config.toml
n_layer = 13
d_model = 128
vocab_size = 1540
activation = "swiglu"
rope_fraction = 1.0
qk_norm = false
bias = "none"
tie_embeddings = false
init_std_o = 0.00868
init_std_up = 0.0442
beta1 = 0.9
beta2 = 0.99
grad_clip = 1.0
batch_tokens = 8192
Each number is 200 + 30 x the weight over its row's rms, rounded and kept within 0 to 999. Layers, rows and columns count from 0. The size before them is the row's rms in percent of the matrix's.

# down: layer 10 MLP down (transposed), 704x128, rms 0.135, rows 671-688, columns 0-127
# gate: layer 10 MLP gate, 704x128, rms 0.149, rows 672-689, columns 0-127
# up: layer 10 MLP up, 704x128, rms 0.139, rows 672-689, columns 0-127
down671,101,226,147,186,169,198,196,228,178,196,195,204,206,215,205,190,191,217,204,223,258,232,200,213,153,209,196,148,200,182,229,220,157,198,166,219,254,181,192,144,213,212,195,185,181,202,210,189,198,190,223,187,205,270,231,200,225,196,216,133,214,198,226,193,173,263,202,147,236,208,264,230,193,163,250,196,234,207,174,174,179,200,191,222,252,201,199,163,197,151,218,221,203,234,170,221,199,212,223,211,215,204,117,214,261,204,237,186,169,206,207,189,233,181,214,145,165,189,209,208,151,75,199,234,238,209,204,192,214
gate672,098,231,201,198,190,219,204,211,220,227,224,240,209,188,210,222,213,154,223,167,194,141,217,226,201,234,184,177,176,238,243,143,163,207,176,184,190,145,241,225,218,227,206,255,151,213,204,189,162,142,260,204,225,209,217,162,228,151,251,208,194,209,190,187,175,200,220,186,249,200,253,241,199,208,266,173,204,152,198,137,204,228,233,154,156,220,175,188,173,205,188,149,243,203,187,229,243,182,249,167,225,219,148,237,233,219,201,183,238,219,236,216,153,200,208,165,244,175,195,197,150,202,209,200,172,232,223,198,175
up672,093,217,202,168,217,236,197,155,200,151,202,207,181,202,221,244,162,217,231,198,167,188,227,210,160,149,130,189,189,206,176,169,256,149,203,230,224,151,176,201,190,202,257,201,178,205,217,139,174,178,211,230,207,188,284,191,119,208,217,203,228,217,216,227,216,233,178,215,240,171,159,230,218,189,194,178,166,208,192,179,200,251,246,195,149,193,246,160,166,232,215,185,192,205,257,193,207,201,259,140,202,215,194,167,231,180,215,184,198,220,220,172,175,172,263,208,261,219,225,237,197,171,196,178,197,201,229,180,206
down672,091,182,217,170,212,167,218,198,213,152,218,190,213,218,221,199,238,182,245,207,193,188,185,186,228,186,219,203,231,160,185,216,182,167,230,150,225,172,202,180,221,183,256,217,224,195,235,204,229,224,170,252,190,190,206,195,198,177,228,248,209,196,227,206,163,200,178,157,149,120,211,175,252,203,144,215,237,235,238,187,218,169,175,282,182,241,222,254,221,215,213,219,230,180,182,184,242,229,189,231,239,180,193,149,181,252,189,158,198,249,228,217,193,190,204,218,218,220,232,161,179,107,234,260,191,178,168,190,207
gate673,100,188,215,205,222,159,191,143,223,207,164,227,181,174,182,143,223,235,230,180,172,251,151,239,229,202,234,184,189,146,260,205,268,230,228,245,165,178,202,213,214,181,188,202,175,256,199,199,195,211,171,184,214,162,212,209,215,207,196,191,186,225,254,192,225,201,251,196,176,172,233,247,215,189,246,199,202,138,188,237,188,252,157,215,227,159,231,219,149,211,216,231,187,208,229,222,205,203,184,236,209,224,194,205,222,183,227,172,209,168,200,236,256,187,152,142,184,151,247,215,232,235,181,242,184,178,177,148,160
up673,097,218,228,152,207,226,211,217,216,196,227,200,242,171,198,170,163,262,206,245,185,229,209,217,241,201,221,213,203,165,239,242,198,227,203,198,225,232,164,219,199,178,198,265,192,241,193,164,169,192,232,197,180,209,252,175,227,214,223,209,229,222,197,240,191,164,264,186,197,189,208,210,194,283,207,217,218,225,174,216,249,230,215,207,228,222,204,253,169,192,222,183,173,225,137,194,212,212,154,214,180,207,166,277,200,244,166,165,171,261,198,222,215,234,192,179,253,127,185,144,171,198,161,232,164,200,176,182,206
down673,099,206,171,204,230,209,174,186,221,132,166,200,157,195,147,194,245,205,200,181,197,233,223,186,296,165,154,201,184,180,228,170,192,134,196,212,173,172,218,225,176,172,171,205,178,194,178,171,227,171,199,176,209,163,203,169,175,186,208,224,133,224,211,135,191,196,154,208,186,155,196,139,216,175,194,158,205,175,260,218,194,172,161,166,201,169,169,156,223,219,244,191,207,235,191,198,237,221,203,220,197,174,199,157,206,222,229,199,193,160,227,206,162,149,227,161,147,183,207,225,209,212,144,257,238,209,200,158,218
gate674,107,234,195,181,176,141,196,203,137,226,256,250,209,211,233,200,187,236,168,216,205,244,169,229,204,171,210,223,170,193,196,200,218,161,223,197,178,206,189,179,248,218,207,228,179,208,225,199,186,191,168,220,201,175,247,175,197,173,149,266,223,214,216,239,252,208,176,243,193,227,171,213,225,160,204,186,222,196,171,216,156,273,224,218,235,241,181,247,134,196,199,195,183,233,203,210,224,195,249,154,204,181,166,161,212,228,185,123,179,200,172,238,167,230,203,124,195,181,208,235,167,208,237,247,191,233,230,170,195
up674,103,190,203,191,139,180,262,205,187,218,182,261,206,226,183,216,152,211,195,187,228,171,186,157,194,223,219,188,200,168,216,211,186,172,237,183,174,170,162,207,200,184,196,255,233,188,102,190,227,196,186,223,199,242,256,221,195,185,146,249,159,195,173,195,190,187,213,216,160,192,176,217,190,198,218,123,253,164,259,260,181,179,223,166,187,192,183,219,215,226,234,176,139,177,224,193,233,235,197,193,178,223,193,175,179,123,233,198,223,201,207,181,206,187,205,206,142,204,203,219,166,263,213,171,174,208,241,230,188
down674,105,183,167,198,203,163,213,187,171,231,229,212,182,227,217,204,190,242,212,202,266,230,184,175,187,213,207,163,215,216,200,211,201,228,194,202,218,220,171,195,185,177,216,185,231,205,201,218,165,252,124,221,245,221,221,211,243,162,256,199,199,199,169,189,209,205,192,95,210,245,232,253,197,176,247,177,224,281,183,159,226,182,213,177,189,204,158,244,223,218,156,235,175,216,208,182,178,193,146,199,166,217,177,219,208,225,227,160,160,240,183,172,156,235,175,272,212,191,243,135,201,174,190,168,206,206,211,219,231
gate675,102,198,176,212,207,133,191,182,180,242,219,171,146,174,215,267,225,236,239,187,179,230,199,224,273,157,164,192,198,157,248,180,195,147,176,137,211,227,160,278,168,237,149,185,200,200,214,257,154,228,216,210,218,229,168,197,195,189,209,203,214,190,184,140,191,218,232,155,183,174,182,165,217,132,227,135,209,157,172,176,217,221,182,191,225,196,183,179,192,242,162,185,171,210,202,223,211,250,196,177,176,188,180,216,204,182,136,213,205,203,233,209,192,192,235,195,183,198,246,201,200,228,173,165,195,179,224,217,193
up675,098,199,186,250,195,205,159,220,211,161,240,188,209,167,236,238,203,210,271,118,183,190,177,138,189,183,163,228,170,196,201,206,196,220,230,218,260,189,244,202,188,200,191,220,129,160,188,172,194,180,212,181,189,229,177,227,177,177,240,192,227,186,181,189,212,229,228,197,229,207,207,169,210,234,192,163,200,191,158,183,184,139,161,195,137,189,197,226,201,161,195,187,219,160,191,255,259,177,218,189,213,182,151,201,207,170,206,191,290,201,276,228,198,163,176,198,220,243,196,205,192,207,228,230,191,126,201,209,192
down675,100,146,201,235,182,210,180,181,188,161,221,156,191,181,221,201,261,171,163,182,136,216,197,217,159,247,216,230,222,192,151,230,145,229,170,180,234,204,238,239,232,185,240,221,176,188,177,229,256,206,229,203,187,238,148,172,237,208,185,236,206,174,167,182,199,213,227,185,198,213,230,222,183,208,218,194,185,198,127,240,217,212,152,210,141,232,153,218,221,181,201,204,253,160,201,204,190,204,133,183,198,225,245,201,225,178,174,218,192,136,210,133,189,229,152,179,205,240,189,252,159,200,182,221,202,214,220,179,228
gate676,098,190,208,222,263,179,217,135,113,217,197,188,189,244,224,219,144,185,177,161,190,210,212,193,204,166,211,184,213,186,240,228,171,204,177,171,207,203,205,170,237,207,197,150,179,220,210,228,190,230,190,160,211,168,169,202,199,203,256,249,209,191,154,218,263,205,242,197,192,189,180,218,213,239,216,182,231,222,223,182,213,245,219,160,203,171,193,191,179,148,164,179,137,195,129,218,167,182,168,186,256,195,209,156,210,178,182,237,234,255,191,191,238,182,218,214,152,189,237,152,218,225,234,136,151,196,220,203,190
up676,098,230,211,172,219,159,203,233,217,213,224,153,215,163,182,228,158,209,140,201,221,206,182,252,203,218,260,214,185,199,194,198,171,224,219,240,204,193,211,208,164,212,201,185,114,231,205,163,164,194,282,214,156,141,217,196,189,222,269,180,186,246,181,198,225,210,217,203,169,227,209,247,187,214,205,222,196,217,180,238,190,157,200,215,178,179,192,208,206,178,205,256,207,253,183,180,242,223,210,259,188,199,172,225,197,165,215,223,153,156,217,220,167,197,265,158,237,203,231,120,190,219,228,199,174,198,199,248,173
down676,099,219,199,240,198,200,224,230,195,242,215,221,221,190,193,168,234,231,237,235,199,218,249,223,188,165,197,211,237,210,196,170,207,228,229,184,192,204,211,151,179,132,197,173,211,233,242,154,156,144,191,178,158,209,267,176,153,226,210,197,210,145,172,222,186,147,202,209,240,239,213,163,179,224,185,214,194,202,125,216,197,179,181,105,223,196,195,214,236,160,248,235,214,112,230,237,201,236,174,266,201,241,203,165,180,182,203,214,232,202,203,193,181,203,210,210,174,196,171,158,179,209,203,211,183,210,165,171,202
gate677,108,181,220,224,212,196,183,169,183,210,194,203,206,152,293,193,221,197,208,182,226,195,191,191,239,186,254,221,235,216,206,198,170,240,194,180,188,157,214,186,128,190,208,223,190,170,208,228,202,140,183,182,169,214,136,183,203,229,141,199,242,188,176,238,267,184,243,217,200,235,176,193,221,174,287,178,182,233,214,146,209,216,195,172,183,176,201,168,170,223,173,182,189,132,214,228,190,180,180,209,166,217,210,205,231,237,142,182,205,203,172,208,223,239,165,203,185,205,177,232,239,214,170,192,212,279,141,230,195
up677,105,192,256,210,237,178,189,148,177,258,257,200,239,190,168,231,200,200,200,165,219,209,193,207,156,182,109,174,226,196,226,154,168,231,217,185,223,221,201,205,240,167,214,244,155,201,175,216,199,172,168,187,244,193,226,202,262,241,244,189,149,242,206,201,172,229,203,186,189,204,166,173,152,230,204,229,198,150,183,227,191,202,188,175,166,208,167,184,173,162,207,156,154,188,173,188,199,233,184,216,194,210,136,185,228,224,263,205,232,232,159,191,167,182,252,233,222,207,166,159,202,231,188,264,189,180,216,199,189
down677,106,204,170,177,240,225,176,236,207,214,207,204,188,205,206,229,158,175,161,194,229,150,204,149,277,216,148,148,206,195,284,243,240,179,227,210,205,211,251,191,149,201,202,186,162,168,154,196,218,213,173,167,178,232,219,158,181,253,212,191,165,212,237,244,152,247,244,185,234,219,205,246,175,217,298,195,226,165,204,164,221,215,185,178,246,201,157,223,168,211,168,199,218,194,200,212,174,230,210,171,231,207,208,182,183,177,215,232,159,255,201,206,202,217,159,190,189,162,174,218,178,213,184,211,199,215,201,173,172
gate678,091,233,239,185,230,196,191,164,233,255,257,170,209,164,215,232,252,174,201,210,199,264,227,175,218,277,207,228,245,202,163,175,261,216,205,171,186,187,225,184,236,206,223,212,216,174,203,207,192,186,234,178,241,228,197,195,192,206,227,169,200,211,179,219,256,241,176,204,169,247,245,247,200,205,219,195,207,232,223,167,89,196,234,230,247,188,208,190,240,176,236,202,243,213,187,218,236,200,189,148,214,179,223,228,204,222,192,185,196,232,179,153,244,191,182,173,214,160,192,141,196,182,192,226,180,170,232,163,187
up678,093,143,184,182,209,160,196,165,198,196,189,187,177,208,201,228,270,205,173,203,175,204,196,216,264,192,107,200,170,149,242,226,192,181,209,165,199,136,121,224,176,180,238,199,197,212,164,155,153,216,200,187,197,210,227,200,209,194,219,202,208,217,212,136,179,178,230,219,165,181,172,184,178,153,222,226,221,174,282,291,217,232,182,205,172,243,231,212,217,152,178,142,218,191,218,228,217,213,196,202,218,237,196,217,202,212,206,203,194,215,222,262,237,209,194,210,220,132,189,206,187,177,198,220,228,212,211,213,192
down678,093,237,200,265,250,226,188,208,205,198,163,194,226,189,231,192,192,230,192,223,228,205,208,169,160,225,249,261,203,199,132,193,193,159,197,187,229,256,225,194,237,267,196,193,177,182,173,207,216,157,220,233,187,234,206,201,205,227,166,170,191,206,172,178,172,180,176,233,187,167,190,187,207,198,208,150,205,229,193,195,150,200,253,168,208,163,189,196,243,222,199,242,141,166,193,196,193,237,246,179,172,207,248,169,273,260,200,151,200,203,176,256,222,171,161,144,168,194,254,183,139,173,204,214,194,185,184,192,202
gate679,104,147,253,164,169,217,169,205,204,239,228,178,202,259,252,160,207,175,120,218,172,233,236,207,195,155,223,170,216,206,177,237,180,220,101,229,212,187,195,185,194,231,218,224,226,176,198,245,175,152,252,184,212,208,214,178,140,250,172,216,194,212,217,181,217,225,192,180,175,227,212,228,213,204,212,184,132,205,219,211,220,246,181,230,218,211,184,171,215,238,165,242,160,201,215,192,147,202,210,238,232,205,205,226,235,227,202,184,251,180,257,181,168,250,199,154,176,197,206,191,194,182,179,209,211,235,177,245,196
up679,104,159,207,216,164,196,214,232,220,163,175,206,163,160,208,205,229,229,172,237,200,169,151,183,204,154,122,223,156,220,205,223,205,220,215,186,169,229,209,276,149,187,212,208,205,226,190,217,165,195,222,202,194,206,163,255,229,235,203,241,150,262,217,188,233,238,164,151,180,195,198,195,183,146,226,172,205,175,154,164,197,169,220,147,187,222,177,184,196,226,173,198,219,180,187,235,211,204,191,211,212,183,166,171,159,167,239,247,177,204,250,215,194,244,233,226,247,160,168,150,155,191,213,221,181,139,205,184,240
down679,106,253,172,194,222,201,256,163,242,259,220,217,179,224,168,235,158,195,184,197,158,165,185,146,233,214,232,262,172,194,198,154,239,213,265,235,194,180,181,218,211,236,241,173,181,191,215,168,178,212,222,195,195,225,177,198,147,183,205,183,245,199,159,220,200,206,230,186,247,240,191,193,163,209,201,223,243,197,226,198,182,147,236,162,232,149,215,204,132,208,135,185,211,145,201,186,251,203,201,191,206,262,226,203,174,136,176,188,182,206,199,189,227,172,200,213,200,218,194,212,215,288,222,208,189,205,216,220,181
gate680,092,231,226,224,201,171,131,172,205,203,259,217,172,182,199,154,219,221,243,215,224,218,271,216,198,228,171,237,149,194,184,140,216,192,221,196,208,170,217,234,121,181,187,217,171,272,200,215,194,184,230,225,218,192,203,220,266,211,208,179,171,199,180,206,132,214,206,120,154,195,246,228,193,211,211,160,187,202,220,208,195,176,220,197,193,233,194,208,212,206,210,193,219,195,161,235,201,211,194,185,245,228,207,265,214,208,209,205,187,241,195,171,191,234,136,183,215,187,236,222,219,207,164,239,130,144,166,205,208
up680,093,223,215,233,156,161,225,192,214,209,249,194,192,200,155,162,204,221,155,195,159,184,190,196,110,244,190,191,219,223,203,185,215,203,214,201,164,199,232,215,198,219,217,244,152,194,217,161,234,193,201,180,161,170,209,182,210,218,147,262,162,168,199,160,160,265,214,221,245,201,155,230,209,177,153,248,206,249,178,196,200,177,177,195,155,150,160,214,159,222,217,190,211,225,191,177,219,199,169,208,218,176,151,193,226,223,253,150,209,189,168,180,190,224,135,184,225,194,229,251,217,202,203,179,184,121,200,156,198
down680,092,241,237,189,215,214,223,176,239,252,180,128,188,183,188,213,212,143,192,204,219,196,177,204,248,255,174,214,232,199,196,211,270,258,156,149,233,178,200,155,265,165,184,235,225,201,179,195,228,192,202,209,174,247,176,224,169,191,250,154,190,198,232,189,226,177,204,207,192,218,236,229,165,214,152,169,202,277,220,227,225,249,210,180,189,192,224,207,144,200,188,200,170,231,144,212,165,196,213,235,210,174,135,228,195,205,192,207,210,203,241,206,189,155,194,199,173,249,155,235,185,189,239,214,153,192,201,194,212
gate681,101,216,236,217,196,170,201,213,238,180,191,199,196,202,267,230,183,161,172,153,126,222,204,172,185,194,208,235,208,191,150,211,227,205,104,170,211,127,129,187,228,153,188,174,149,231,212,175,191,169,211,205,207,212,180,192,182,207,212,177,191,185,198,191,198,205,192,155,187,171,178,215,205,217,202,140,227,178,266,171,241,152,158,180,194,174,223,189,192,156,228,181,156,223,164,230,201,259,166,203,202,179,151,203,214,183,188,172,169,260,192,234,258,195,216,178,175,179,196,183,197,220,146,188,188,172,191,164,224
up681,100,211,190,225,207,233,233,176,172,135,178,191,245,224,218,207,184,215,190,236,194,179,239,206,211,158,218,225,271,205,156,207,175,208,213,181,170,140,220,161,223,182,183,245,216,145,206,208,234,227,166,229,225,200,266,226,230,197,165,220,183,194,163,222,161,243,237,190,176,201,209,219,177,260,200,203,191,270,182,152,153,190,199,195,194,151,155,174,218,205,196,213,167,231,183,208,236,214,228,224,161,197,277,197,201,195,217,211,190,163,207,179,179,224,223,197,197,290,162,176,164,209,207,160,230,149,184,163,207
down681,100,209,175,219,125,239,171,204,179,276,207,204,180,224,211,165,237,157,161,180,216,263,159,174,194,133,177,220,198,200,218,181,202,201,226,235,176,178,252,182,159,216,181,209,219,215,221,152,180,235,140,252,224,187,223,219,183,201,175,222,221,176,177,213,212,230,195,149,208,173,212,184,213,195,246,242,211,152,176,216,200,175,212,211,206,212,173,212,200,200,204,219,206,215,240,158,207,192,212,168,237,177,292,136,162,213,268,150,223,193,206,181,167,223,171,199,230,217,219,200,152,160,223,199,162,207,227,204,166
gate682,111,185,202,186,203,196,206,210,162,241,243,216,168,236,256,171,238,232,232,196,203,189,220,181,167,211,217,212,162,195,138,170,193,136,235,162,240,225,262,191,184,204,179,200,162,194,164,178,188,224,166,210,253,192,190,157,257,216,200,243,206,202,225,224,195,217,199,142,183,180,252,229,247,168,199,268,213,177,197,211,174,218,190,237,257,179,232,231,165,189,227,192,193,215,154,207,210,186,162,199,204,218,238,217,211,214,164,151,216,204,189,145,242,222,233,252,146,163,176,217,193,217,232,223,257,231,217,229,234
up682,104,242,179,202,165,183,156,207,198,173,185,199,197,196,153,150,239,234,203,187,177,142,202,160,204,220,191,207,124,227,195,183,216,214,176,185,178,190,231,204,196,195,230,191,219,206,192,155,225,225,219,183,159,221,170,191,188,242,222,159,255,200,237,173,191,227,223,156,206,176,222,230,155,230,216,198,195,116,227,226,212,167,196,205,234,199,265,187,178,207,200,193,266,232,153,170,186,216,139,174,179,256,189,238,180,197,182,198,200,198,144,257,207,194,253,193,214,243,180,194,180,208,149,175,152,267,163,202,217
down682,104,242,218,231,201,213,163,208,225,213,165,173,203,180,155,153,219,185,185,212,218,162,219,209,202,186,197,185,200,242,246,164,151,258,163,181,234,209,180,200,218,145,200,220,188,187,182,237,246,170,223,210,199,206,236,216,205,243,224,226,210,214,179,122,185,219,198,208,194,200,190,235,250,291,242,216,171,171,239,173,162,231,211,192,206,221,212,202,235,173,214,175,205,211,225,219,164,128,200,218,215,216,200,173,274,226,206,209,201,246,202,182,143,145,183,176,191,172,246,252,190,156,203,170,158,199,165,234,244
gate683,100,234,150,176,215,207,217,214,180,197,238,171,219,168,230,242,129,207,183,174,236,252,241,187,218,195,206,133,209,237,210,218,166,193,203,217,158,197,187,152,161,180,184,182,196,176,189,195,164,187,192,214,230,198,154,145,217,202,178,202,157,180,232,234,216,199,259,174,191,170,158,204,215,225,174,211,162,239,220,212,167,179,211,217,180,164,190,218,174,147,233,182,242,169,193,196,162,201,147,232,193,174,219,240,218,206,179,254,286,194,259,194,207,256,220,175,210,230,165,163,195,215,173,267,213,212,220,247,202
up683,101,180,220,263,175,163,178,206,190,230,207,179,200,167,230,247,214,141,176,203,186,169,234,233,172,189,254,200,160,152,218,171,222,185,173,144,220,228,205,161,207,245,215,212,181,171,156,188,214,142,252,146,189,222,239,181,200,185,298,206,175,216,187,170,179,207,237,161,227,195,220,192,214,247,206,168,204,207,211,256,198,214,184,224,259,170,168,207,152,216,225,152,219,185,191,143,183,241,194,205,200,195,170,210,205,252,212,175,188,200,160,199,216,161,245,164,187,186,224,186,158,204,210,136,218,201,176,192,181
down683,103,136,213,194,193,215,124,186,189,136,146,231,145,205,181,231,178,228,172,201,219,244,201,158,154,198,209,178,205,224,209,254,183,193,176,199,182,200,248,178,160,207,176,199,211,213,242,176,223,197,215,214,176,179,153,168,184,214,174,181,202,213,241,190,228,246,202,191,205,188,186,199,227,228,229,275,175,186,227,226,172,221,214,178,234,216,196,235,166,238,234,232,199,220,201,216,235,203,256,190,184,151,188,155,170,163,167,246,188,235,157,246,113,202,268,200,195,208,165,218,244,216,199,237,186,212,199,196,171
gate684,106,156,209,236,209,199,185,241,173,194,218,203,167,251,204,192,129,181,188,188,186,209,209,211,220,208,178,199,208,227,195,203,174,238,192,216,181,205,167,152,242,237,177,187,229,171,273,226,177,140,124,186,209,163,218,244,257,219,214,180,211,156,195,214,201,206,195,210,155,210,179,185,227,194,198,194,210,210,205,215,190,236,130,273,174,234,133,163,239,207,233,214,214,237,190,183,170,221,203,212,177,202,212,229,218,189,196,177,233,186,221,166,181,174,114,192,191,187,232,238,139,229,167,245,203,230,173,247,234
up684,104,172,224,208,215,207,220,177,230,245,203,186,208,185,227,212,204,236,213,174,132,244,165,213,195,213,194,182,250,173,196,169,228,216,212,217,166,216,190,286,222,198,190,153,183,197,191,220,244,240,188,186,183,220,205,210,144,247,172,206,186,269,158,186,254,197,241,186,168,242,213,214,203,243,175,203,225,177,233,237,184,277,188,138,215,204,225,217,237,267,171,204,248,228,196,217,215,154,200,206,236,177,241,173,212,179,149,217,142,187,188,222,155,218,190,192,169,201,170,159,203,194,242,214,196,208,238,246,222
down684,102,220,137,189,192,197,156,247,232,192,198,222,236,236,241,183,187,196,212,190,217,173,234,220,184,190,164,209,222,197,167,269,177,206,175,192,162,177,196,192,203,224,148,217,221,175,199,179,185,225,224,215,202,194,251,206,216,193,183,140,227,136,245,185,163,234,191,184,222,201,230,164,178,184,160,244,227,223,179,248,218,186,215,243,227,269,164,183,184,218,172,197,222,162,179,165,217,144,203,151,223,217,205,193,171,225,215,268,206,235,183,215,227,139,202,188,175,151,132,253,232,195,196,212,204,195,251,145,184
gate685,100,296,227,179,235,144,177,180,150,183,202,251,224,220,207,218,216,183,218,188,146,209,218,158,207,181,141,198,189,201,186,184,194,187,228,200,214,160,165,203,195,175,207,251,211,214,180,185,200,228,182,186,249,185,124,209,210,215,176,189,202,193,196,211,194,274,176,177,269,142,202,213,179,187,218,207,231,258,195,227,188,212,207,195,272,201,184,174,177,202,195,230,192,202,183,225,153,234,158,190,201,179,193,211,204,182,205,170,151,236,170,187,258,195,153,220,154,179,221,217,137,230,198,208,174,172,155,157,240
up685,105,244,210,202,217,172,230,195,195,180,241,182,232,196,206,157,195,179,197,176,246,198,243,215,185,207,198,226,181,261,210,194,200,210,226,214,252,186,191,181,182,259,209,262,193,236,225,172,188,220,214,195,248,178,223,174,229,207,179,272,163,163,203,156,188,214,222,191,173,201,215,217,170,164,228,183,177,203,178,220,212,229,176,173,236,208,237,205,177,214,133,131,250,195,184,200,224,239,201,156,235,171,215,171,184,259,190,296,156,204,178,296,247,211,219,179,197,193,227,226,184,200,179,189,163,201,186,167,190
down685,104,227,209,198,188,195,214,228,195,178,209,180,194,157,233,204,205,188,224,251,180,139,226,167,207,147,204,251,167,183,187,188,216,214,182,237,251,172,182,213,262,217,148,187,200,168,174,217,227,161,229,188,205,202,228,209,219,207,187,152,157,203,275,205,230,188,177,158,216,183,271,200,234,207,191,177,180,172,175,238,234,131,223,219,193,213,192,251,188,198,150,150,222,185,224,219,203,212,213,176,214,215,235,172,200,207,179,258,247,241,146,199,222,172,179,185,248,204,197,252,198,152,269,215,175,212,218,142,187
gate686,102,208,210,222,193,167,230,195,185,155,198,249,234,163,242,195,155,184,232,144,204,170,216,209,202,186,256,174,214,147,207,202,164,212,130,205,199,225,231,167,204,191,203,194,173,194,205,221,178,205,168,188,251,189,210,228,191,216,202,209,240,164,180,223,199,222,231,256,237,224,177,197,210,190,192,223,204,220,236,191,214,223,195,183,315,200,156,208,244,194,139,162,171,201,203,171,191,201,249,216,250,181,247,212,221,152,142,175,249,220,185,251,236,202,199,184,202,194,152,183,161,214,214,203,133,197,217,213,148
up686,100,210,190,184,181,195,198,203,187,221,186,198,171,159,214,230,237,290,186,213,174,266,134,215,171,166,197,226,174,184,224,203,177,229,182,167,212,218,202,203,222,162,209,148,171,253,217,196,217,222,179,199,178,152,200,242,238,281,178,128,249,160,145,212,217,208,187,236,163,209,190,222,222,230,191,170,206,148,202,157,170,195,177,153,194,185,159,160,223,194,194,179,237,234,232,222,200,243,232,183,254,148,172,202,222,209,163,193,208,144,197,224,183,196,203,217,175,168,219,178,232,203,211,216,222,162,236,241,207
down686,099,244,168,192,198,201,217,200,217,203,175,190,200,182,223,184,201,123,195,234,184,202,173,221,189,241,190,244,206,211,169,193,273,162,197,224,190,224,212,248,202,146,230,220,235,189,164,265,206,204,196,199,214,183,196,177,210,134,175,182,197,192,205,173,167,208,177,248,261,215,212,225,193,139,146,211,201,203,241,218,202,160,202,253,183,145,142,235,179,190,211,227,186,94,196,215,236,235,196,235,182,187,176,149,163,169,238,223,186,201,202,201,210,216,171,204,197,227,232,158,189,170,216,156,215,205,264,193,208
gate687,100,193,269,215,229,224,219,188,148,174,142,159,188,214,199,186,155,174,209,206,153,273,160,166,145,166,148,184,172,178,190,161,165,195,174,214,216,159,198,195,123,165,165,165,199,197,201,199,230,196,190,203,242,162,212,198,163,192,175,172,227,155,262,152,229,218,169,147,176,215,185,203,211,223,236,203,174,187,189,245,164,220,194,166,174,214,228,213,184,188,216,241,226,222,181,210,194,216,199,215,200,189,231,211,252,247,182,162,208,206,236,199,175,188,197,138,203,188,224,255,141,207,191,195,220,197,226,260,202
up687,100,214,216,170,225,223,223,158,221,193,208,169,231,192,241,175,177,184,234,225,218,192,186,223,206,231,220,280,202,124,183,179,230,254,187,202,224,196,213,190,190,211,181,241,186,222,184,223,183,153,203,177,163,129,207,189,192,219,174,238,190,231,174,259,213,248,203,229,180,224,231,234,194,191,219,210,206,196,197,230,134,191,190,165,188,225,126,205,230,142,244,223,176,226,185,169,193,205,181,172,240,194,184,227,201,153,225,266,151,223,176,199,209,185,235,168,216,201,212,199,278,196,245,166,166,170,253,170,189
down687,099,209,226,207,177,237,246,149,214,163,224,238,245,189,194,146,224,214,191,193,194,188,268,200,198,194,182,190,248,266,184,225,191,187,158,169,199,232,226,143,232,242,186,143,210,158,169,172,155,185,215,176,288,262,203,215,245,200,171,186,173,227,181,209,226,234,232,231,206,181,163,137,230,185,141,181,183,185,213,166,200,183,151,212,207,219,232,185,202,205,187,193,149,264,210,202,204,191,228,260,178,205,180,184,196,170,158,182,176,220,157,178,156,204,211,194,196,197,174,186,225,217,172,178,216,173,210,234,188
gate688,097,193,223,206,225,236,166,154,191,215,187,262,180,197,218,197,228,167,226,184,187,159,226,216,221,202,207,180,236,208,206,181,136,239,198,206,126,154,218,159,120,208,173,193,217,230,185,231,177,162,201,184,221,250,248,202,213,180,181,180,197,189,191,196,183,213,217,212,200,223,144,247,222,164,210,118,214,150,195,225,198,199,199,192,216,173,133,199,162,184,170,205,226,227,179,262,212,251,210,246,236,161,177,180,233,141,200,184,197,196,267,145,193,154,203,179,154,232,234,196,170,196,203,197,202,192,196,182,214
up688,094,169,211,228,210,159,219,221,162,192,223,198,197,191,134,179,139,200,208,168,230,232,221,195,186,195,229,196,216,144,212,176,216,169,170,183,189,175,197,173,218,241,196,193,256,157,200,189,251,208,231,201,171,174,209,182,225,248,212,239,240,278,227,176,131,185,201,216,253,203,234,160,217,231,176,227,177,183,195,208,200,184,194,207,131,241,197,252,178,208,199,156,239,297,199,240,202,229,199,210,150,160,226,197,201,145,181,229,201,168,202,172,200,162,195,172,185,269,216,172,203,218,227,212,208,199,212,216,226
down688,093,205,161,221,214,181,268,245,203,211,205,147,199,194,200,269,236,248,245,195,261,244,201,239,149,227,231,195,225,134,235,218,150,219,160,162,224,242,213,215,191,136,205,188,239,186,219,154,198,219,177,243,224,189,171,226,274,207,181,201,183,167,175,193,211,206,180,201,248,148,208,194,214,192,243,158,213,157,187,196,168,216,208,208,186,187,251,177,233,187,196,208,188,217,174,238,182,190,208,229,189,175,213,215,217,194,235,233,195,189,186,232,211,173,230,233,178,146,168,216,227,188,179,182,193,130,214,147,212
gate689,096,192,176,199,216,167,170,164,185,200,186,178,174,183,181,176,231,218,161,164,189,209,221,209,251,216,151,171,217,191,175,231,200,162,160,274,156,195,261,199,158,221,184,188,202,212,203,165,192,178,175,207,162,188,173,210,188,183,185,220,221,198,226,181,161,186,252,244,245,197,204,237,265,215,152,244,207,213,217,143,190,150,204,194,231,195,175,217,202,215,227,246,206,238,210,194,201,196,171,194,286,158,211,229,193,192,198,170,233,212,193,177,205,236,166,167,159,187,163,162,205,271,242,205,143,248,264,210,169
up689,098,240,207,137,206,173,191,183,213,229,205,235,272,181,214,183,183,196,160,211,186,225,129,233,172,231,249,183,217,250,165,208,214,208,189,215,226,197,169,215,255,176,120,179,223,177,200,180,178,215,160,216,238,201,259,215,183,210,192,208,203,202,155,232,196,231,178,193,180,178,192,235,158,208,224,192,220,161,202,175,243,189,165,247,253,190,232,179,162,204,206,161,235,211,165,171,185,215,209,195,213,158,210,210,216,202,242,141,194,220,204,150,177,158,204,230,216,164,228,191,163,181,243,247,171,136,192,161,254